config = dict(
    head_dim=64,
    vocab_size=15103,
    activation='swiglu',
    bias='none',
    tie_embeddings=False,
    init_std_qkv=0.027,
    init_std_o=0.0,
    lr=0.00648,
    seq_len=768,
    train_tokens=573600000,
)
Each number is 500 + 50 x the weight over its row's rms, rounded and kept within 0 to 999. Layers, rows and columns count from 0. Numbers have three digits each. The size before them is the row's rms in percent of the matrix's.

# up: layer 7 MLP up, 1024x384, rms 0.293, rows 14-35, columns 0-95
# down: layer 7 MLP down (transposed), 1024x384, rms 0.27, rows 14-34, columns 0-95
# gate: layer 7 MLP gate, 1024x384, rms 0.287, rows 15-35, columns 0-95
up14 095:469537486446570534560513568508557530515462457470516483482560531446524445470430493582470514527509598462502450468556520517475451418575516570481509480491454465565536474558418538494428488464512566475533462479435448513412448468416511522478496478504420497489487505549505505576496520547461584500
down14 099:504494538519507505502550515456485478543442422361524488603554530476458525496500500533473457588447638541507534541565572574501500495549479478510518585482511540535443497435414437599582431541531562597566564419587562476456469520493549450521484532292561548454579572485480534384568514540497521441
gate15 096:427471555529456510397464497560447487545519504534522597493504465451553531519590516441445447452575468466470527441531501537537472497451431502449528407450511473486510542504596513495392418477466435420550406501559525507533504501488509459478519438534489505580463522391491508607533446373585510426
up15 097:462577453479430469552593533442489519493516508507505476539402476509540567565421496463517467479499477492523492541412614507473491506526450541473421412463533501597468484563333470375456418448488413509563533529490533470458466515460478403656369548505554456433504471437474542461526421542528548475
down15 096:524432513514472478487601410413520538467551487455469507573497540478451503506508418469505414497554525465587463521448577462520471590558535534581543518581549478601521517558468518430465436505588433545511571578517484398516502659456554449501510497484520511461567538505504512485458569515559515493
gate16 102:484486439509441465451399626478503541457544490464510510593565575536425474527483512532572471549522428438538541397557491521547538541413418513536469534594451486467510515472457503535452476577487520480589486441532398583482439523537503381515505430550506555460446480560545565571446468419455481419
up16 106:525479576592552549497539482445491467508456399495510506503595523406467476508608548502406520522467340466526535449578508475566534499509444486532493468500589547549581610521453400555509446461560539438465483518520613483519530477464462493415530474501438532482409412579440416454521550563544611408
down16 107:472591586537594499472492502503512455421508487557534551525485457562535508581556451409468467536475465507516442505473479474495484516543541486468532448489499445401526520484508596499490511413446480537565482506454490388478529517476607461496502540658469521440464443452515585512467467445536434543
gate17 095:534617413520483446433375458442485559403573498478497606503555497433560388421435486562483536573583478428469519480523528533552402511486574523432530543519515568555504506473416411528498554445463509497543525459507497558477484454551496494527476441530467451484567452440492480556620546436510513522
up17 102:568435436498530538488504494513513592489546602567485456463573525504556548408478563550410465490409450455473537521694437508449469574480438463512494497466502578532575516498484540572465499459535405593539488663537483565530419419417467551481546487540468556532573430515466504491546546569394539411
down17 099:533525412493520553476492483560529553564537502463567473476518507565551456522554532413366484510474555531521458478450413545458477492410502541513500602463436571425508493525483499573570426450557528499469443551487498466493606439517514476495457476589487532495535511456538453467552489460540520589
gate18 101:481536495499557510521540477511466510447491473433510438481493492527495502410503504431434532627576452467545480539536480458570490494452463521472567431423471469468561457541447528597548560559551499550491529524669468486463390500478499441563582520522526520520500540586455481482523529569543503467
up18 102:465512484529445541424584526493418497574580460492547448500502444580574517544461474472494471459573437548536516468502488499549544559569453501536533433553535547552501521567486493575533559425508610449545514528533527411538449567539492420347533571511573456515606517498459474511578463465507507423
down18 104:506370489515561554524496435487527474443525464533477478433536467562508595567522488502586523532489522477466479470426433499576417527468524605533535431536485538519551430501528465559524479559433512541456494533467531531499477511476496508515481529749519505531476458450521552505408544517490481447
gate19 095:554609518390520489444470485455442432535527498593451497579474541574540593549517498526528493487520447503498417482488494497507516511541473465407449497522494482403555478463477439526541490514449449486470558565484599528511507447520464437521537569477483461445555520577525480486466446479510386455
up19 095:446616486588456411464444525507468554495579479450348421481422541483457496483494548528497470459414433529519475532562441464402539496482469420569510458535547529442485469513522394540538504565585418512422433503429457511567433502476414519448488531515467476483576466549456530492391464465533526585
down19 098:573384521562506495482461448491545542477364451498508598503568478400418443458461530477504593565432547467460590525435565489543502504495533527547510478465495480539440537516528527415473531453425540532508617434547470451508502556521523501529537442604482564462407534437511514456572444549471538479
gate20 103:561464585447500474621467462512495478539508464488586505481473503450636559525536448423436499569550523511531567471474478459596446508626536433457470422542468444472500476470416533472551488469511530477493417528550527459485453498555494390513529572462629506469446453457577461572577477481563552538
up20 102:506526538500415595506507512541459489530553467433466460436427537499548378509535532469576531585505525551516494525533504483538479481486573533537518511488438489516487515512462513461523505584527528456471465574514547478521494491478512412545521612476620372416493439474440531557538585509489533495
down20 101:523506459572453553473494446518495542512553555509521553499509439538589487518471540617518464503525464566466492576522430473487443412561552497471379566503463461514478501510568470444555517484586511487468436541461475423544464452463406515517454570592540498498404457530558533493488506592517499600
gate21 102:374478523459583465569526549514532485498504505482495619546542539403497492431446515533504444553521421473494435402417471393462490413445561558483432430491494511529504604551564496536504529636576461414491528432555516532506581526501468457589530603508529567509475594510601558509520490503486493469
up21 103:500370422426525593525554505480498528476437453493532465535499411465426496572525449534397616508557555530478577409460424559557411467535535522540508448495583444453491540577562512549544532605500456448520470534467553552568426439567465423587447554456530467531447595474514405540500452397604526501
down21 107:477432477450555506498554448475468533549553475471448525465603482439467444552466422558524551554527449486464498415482521498496447490447523561418494563513553500524532538565485427548615528560588444437528461463439476519612521431516501510428535584431516542538399453479480453532561579460451479563
gate22 101:476451508490538427442588620568516483367501381510474626490412451491593505458485576578497522556507488552477575523446535496422457507478578602550579538443528492479513532436439485539407509468427434449603462546493461462559554535532549481516434526482502453501540536509569467478509552516484451486
up22 103:487445471454466596477558477555563477457586528539481504508360539482501477495418535548472532367503496468450544544541501506541430623443499411511521528434549493503497437550418512544505578397450510476484486605528462446522534569486491467541572529549524462539515479557559474495600540434513468566
down22 101:471517498500493546455431543594501557517470473545480500488461454508494498458512536534488515540428511526472560517518527465467541420519487532535601473566525458577474440472424490649492547472517441505496535496465445510664487473457567491543551552567463460517535489526498488386594559405430429548
gate23 095:497433528441583459493539512500524489454483394525494500487415514505538519489462539466557563481544558452523524461422542360516457469421570503562475466518473556535533568511459483405486529518489589421517491505542586358580442490531473508568448618490543502544486477436428533450551529538517507539
up23 104:478478461493560591531499515455508450571462464518597595555520526520399524457491563540414501460487518362466500504549491566512491494421476502500512484448534501529482535574466409439589443331625560506486481483526508403475460490419495478533524434542474476486535621459467525557520475469521503413
down23 106:616597444441433449551452510478566501383365517479489582489484557441439466462596576499529481423508524514536482523493526465501536464513444482449511496526544568524535494531476465519589549393570461483466540600441489559495439403465519483538405551567462423502530460545527542511584536582539480488
gate24 106:465456477488548576598493431548489542566557600485444394561518461486503499418472475530586510448555469441499579470518510464468572533485428482489471458535440500498491608481468509507525510479477452467481556435447561472539552561577439522545568542538585525497448553437490454561507544540497537510
up24 100:554502558487465525554467392474508428555501523500455508500510391494540601498516541428568577473573624504449519586534569428532471541498490453500466491388448488536554507545516476504495450516567513577492619477545463509554596511525430517440530462483507549537538505552421533530498522472561459497
down24 101:503490499501544570523364402483529531590466519602539475570544456527425606489470449584590565490532419505376539484443545482479512534538489562468437505434500518482409455534519489481488510515526557549524643502468490472505525509564457431482461513657477519502508482450449427506570576546543501557
gate25 101:471412447444490529527482515504387466517509571428499512519434564489440497521491463514527475504549558615527561523508458534437527497392563590505526532500451446522480508434415468480565447535457435475484424546587443548464481577532500533466514594509535560529534533420487514526508404513547441497
up25 105:523457462526483499512469398418474468494458609542473509427524451505569412400531523456469395466509473519481576488477501492471468513542622524499563547450531550484561516498551472515447525478547414421522415573466507559545440604454491575451478551493550484513505540500496391470582455499510566448
down25 103:516424390520467447389476470532504512489514578528457529411619539537584577479475523512471498511506491474541435614457503463501513421535481480570494563417604510516577587531528521509457524463519436501472547550439536515503487538472489558487535485705550492479457561556425370490496468450391432474
gate26 099:525444600502494488511510523568474498507531566491493542532407527473467506567510506548416524542557507472444399522522485372516511603506474601492495516522518405574446470420559483578537444422512487543491471535540476461446421510477475526515391440464461527543578477505587486452465556496477495564
up26 101:503590475536610433433503559527417500463547443500557517475514419433416496507457497476497472483434614481561510451555545518500508517464484528471489494459503475458503484477430485430456498478488431437427521381454529506470471525490518518495460525539558481507512437500529527510532559530458468654
down26 101:433460478458565449536572488456476427410541477517586453426418433517529550439586510476515469526493530472549567457454455558511562495440492504462540457508513518471489543463419538485485584510457479580443546483554591446573452583382421644477475462523578499495482528446480432543643560431470533504
gate27 099:402518466502490516524449454552518406395477462517477548449489488441545564475486454523445562493457575428477580545541492527489496475481561481496542526523500512542480489495484457479477532419474464501535640468509616430471456472553531444463476507475480484542570531459554571501578495571584509413
up27 101:522495465528464517580566479484652522519552530480542476471538448524508518461481445535560622524508559556492573546527511410519533435553439419466477351507497461513452505526531519590548467496426527574557545423470520578559446556523466514528457544430500476501615543657524529516422394413465525527
down27 101:482466429511521562481478498481527506463511556488454516505424517455551531534497456469507602550490495487470542576486495564502420410505554538527552423566472434479507487554610496478525452504524548499503483388567516477544521493512496464556632488794539500503437395432428542559577482485445523519
gate28 097:457457577503488491486464524521479477442400495498509525374440444523528461468449436431544577546518512504498432518449519530433465527498372536351448423520459632495574532485442478552520522489577534482472518433448472520520537516558496574512453457476555530452424535505557524492511481461561457646
up28 098:482576564546494511518515510536546498528490609560490463495526575470543562520437576461443512501578406427561504453479559424456483606480478480493549570549465503571437481519540455436494516459477648510489474484519474462626517503408468487579516393497503365532497450416471483500437475500474551416
down28 098:527487456509513483502466520509512510501489389617503518514622501483504464523505431503475436517569492495480502516491604433477507482513545497541482477409466472604489467432469542466457492496518501517429510472551453495596514499556477482557472488393436518419441574549385543535521467492376526515
gate29 092:580487527448418502570482409463555480478535503508449559534430444403364491477573544490491581481545542517575510485501542408411542544548534531431457431524513519561556477497471483488511551514397493451512561420429501579485531526447435554458459468499533509507485543525475506467484474473485551446
up29 094:527504515513487551477531452463494530480412481500536518606547449520523571500448524539467586639518536515424521495537508449497484549469435509465576534483503404449484468523507524477551458515465641503473431462513540450522645452424469526461525592491542595530569495475414414496497510531513451502
down29 096:497456412481610527489397491550618532437469527480600487543577508588541507546433484501471440498527609540490544468534434512521484492463393478446463522529558474462428548511490395415511606516510468415523458536593526403486455529538532508578450580418517559506506499548477492494485525498488558497
gate30 102:500468466439493472535379501497512487459556547440402504623459549397403530575477463512516541505485608550542525566485482458453565446570461527460498470446546533531464493566496437437436462528534477501494546574538497486511486536548514535517546456471539512483605447533517495508557518561580532438
up30 104:493587578505497466538548418534396511546518450589530537541498433450582563506507490586492552452475515473471498508504501471518526457531557496546581419499603431466571413468556508501487404515488512472459566488397515442524530454484586548446437424488533524554465499555582519465444554597515515478
down30 103:486437478477528482604472541553456498377548462489590578516495550458531580520393497390554503489493558535532476517534480566458551429408435553484530605397471535545473594463539552456498536479486453471457530532472528552528469542387491490437522495605492438570527509519530458472538379514496508466
gate31 104:457548528513536533606497506449419593443500465552442497465540485457497539529559395460522518444445556500585487539518526550552581487513498519565485476489502439506451432503546434314522516605511528477493525529558492504465472597500492598388499520462513542380558470511505510541499531413497555469
up31 100:471373417485581432591513537488514468509525597568474543537493486505394500536518455473561604451528520528505520501555553522530475457485490434413507451584471538511488501577435452463539466568453451494515443434542470422502497490512426485468375439447541417424405495573508487601525502472504608596
down31 100:479453570493543445545431519462485581544538421533494482517499580503432631537453441479486501542487403506498508455494522549529477486455439500549530482502413479442473578605445491502543523400524512472464587490529517493469511525472514579456533470695474480375411384448521510475456500358512557468
gate32 090:450544542447515531459521575482542524503556594508461559516440437540421523525530552491512434499575463570485476457447504470465405545475487601450562511495408493432463481475615520565599593484473552549443461532504433552440462477535487492445522547477449460473446546533528390542501482489433487468
up32 090:490528523542557461584535461541520490471458513486469465468453473683476469498489502459549450488472418387621515436481588472474496539534470474537469514439474550486554539508538465460528527513479551548567417362429515608584512485488621561539496431532428427471469456537499518514459490503572559535
down32 097:523395558595475503524497497587600514548441472491541593517479512569565450500487541534462589467529558525545451622545588386475527499550559512498479488477455479464520476557497465481561491529449560499588515477498516489533559516464506608576468494508477506520481492571603495539527560456525529554
gate33 093:421400514513467563502452469536447419410613440479541497536395537555374536509576569412518497433464517488436467397419525572498497509500533543583490435398494517593480524495513483491542551589438479458511470544506577497464470532463474476444513416480445422508520550549464488487486492464537535519
up33 097:476531446518458456538549530551551511427472569397518442491587475499525516498537410562638593446518565487415515502377505548569533490385462521403451583469538583541503513494478377501499474473531467450547514547564451507492491512573474544475503445483451447507500530544535427441498553553488540549
down33 100:592404517584494467448484458508655520567537552507457468460562466490525561439533446518523577438509464607538474441523546520552533517495580529529543551520503447454402448521525492454545556615447458468572556473595444393560562474425449445494489495649483459448479481543528520463400540407498489548
gate34 100:549471544549557460575529457425538455517466466325498615473462521533491472467497484495687450488498435404527520571579548535522510445536505489470602503527502536478448568546472500647499483477484495471508493518558492495517462461471469397405461542537430518484579424526504593552538552512551451513
up34 099:475504423456504496615496422506474556505548481445467518513411486440495530492464547575478455531518427535442492496490520508546485484523551403551544461610453491500482453348553529492412469523455527437464500511507479449460480579582421486432485383522496476492558447527447564425511489581470559464
down34 101:454497526610484495503453470451480546568630473479498466427471468458576557548531504519598542458469445502504540459521481564476510459502473475540515466489520580510470432522531596473568400541512499491512574382434422568451542529513549460461534515731510484436479391531541507601533479441463531482
gate35 100:510488505475554534491458445393485502548570315479553447515423461413401430465524479466531495527451516526485443466446503522466498490463501523515519470483576420477504403575543573513501498522483513569548526504531496537414454460482445436436474534510450482418454498520489463461415541491488428474
up35 100:496420502546478490585473510432497408464560388563497498478485423443521424501505572521500452510439588507511429549539481531569505529484517536548529503475468584352509477498509528555573511490505532552537432516461474475590395387610450451520513458479442563523498450485500556469438459567526516557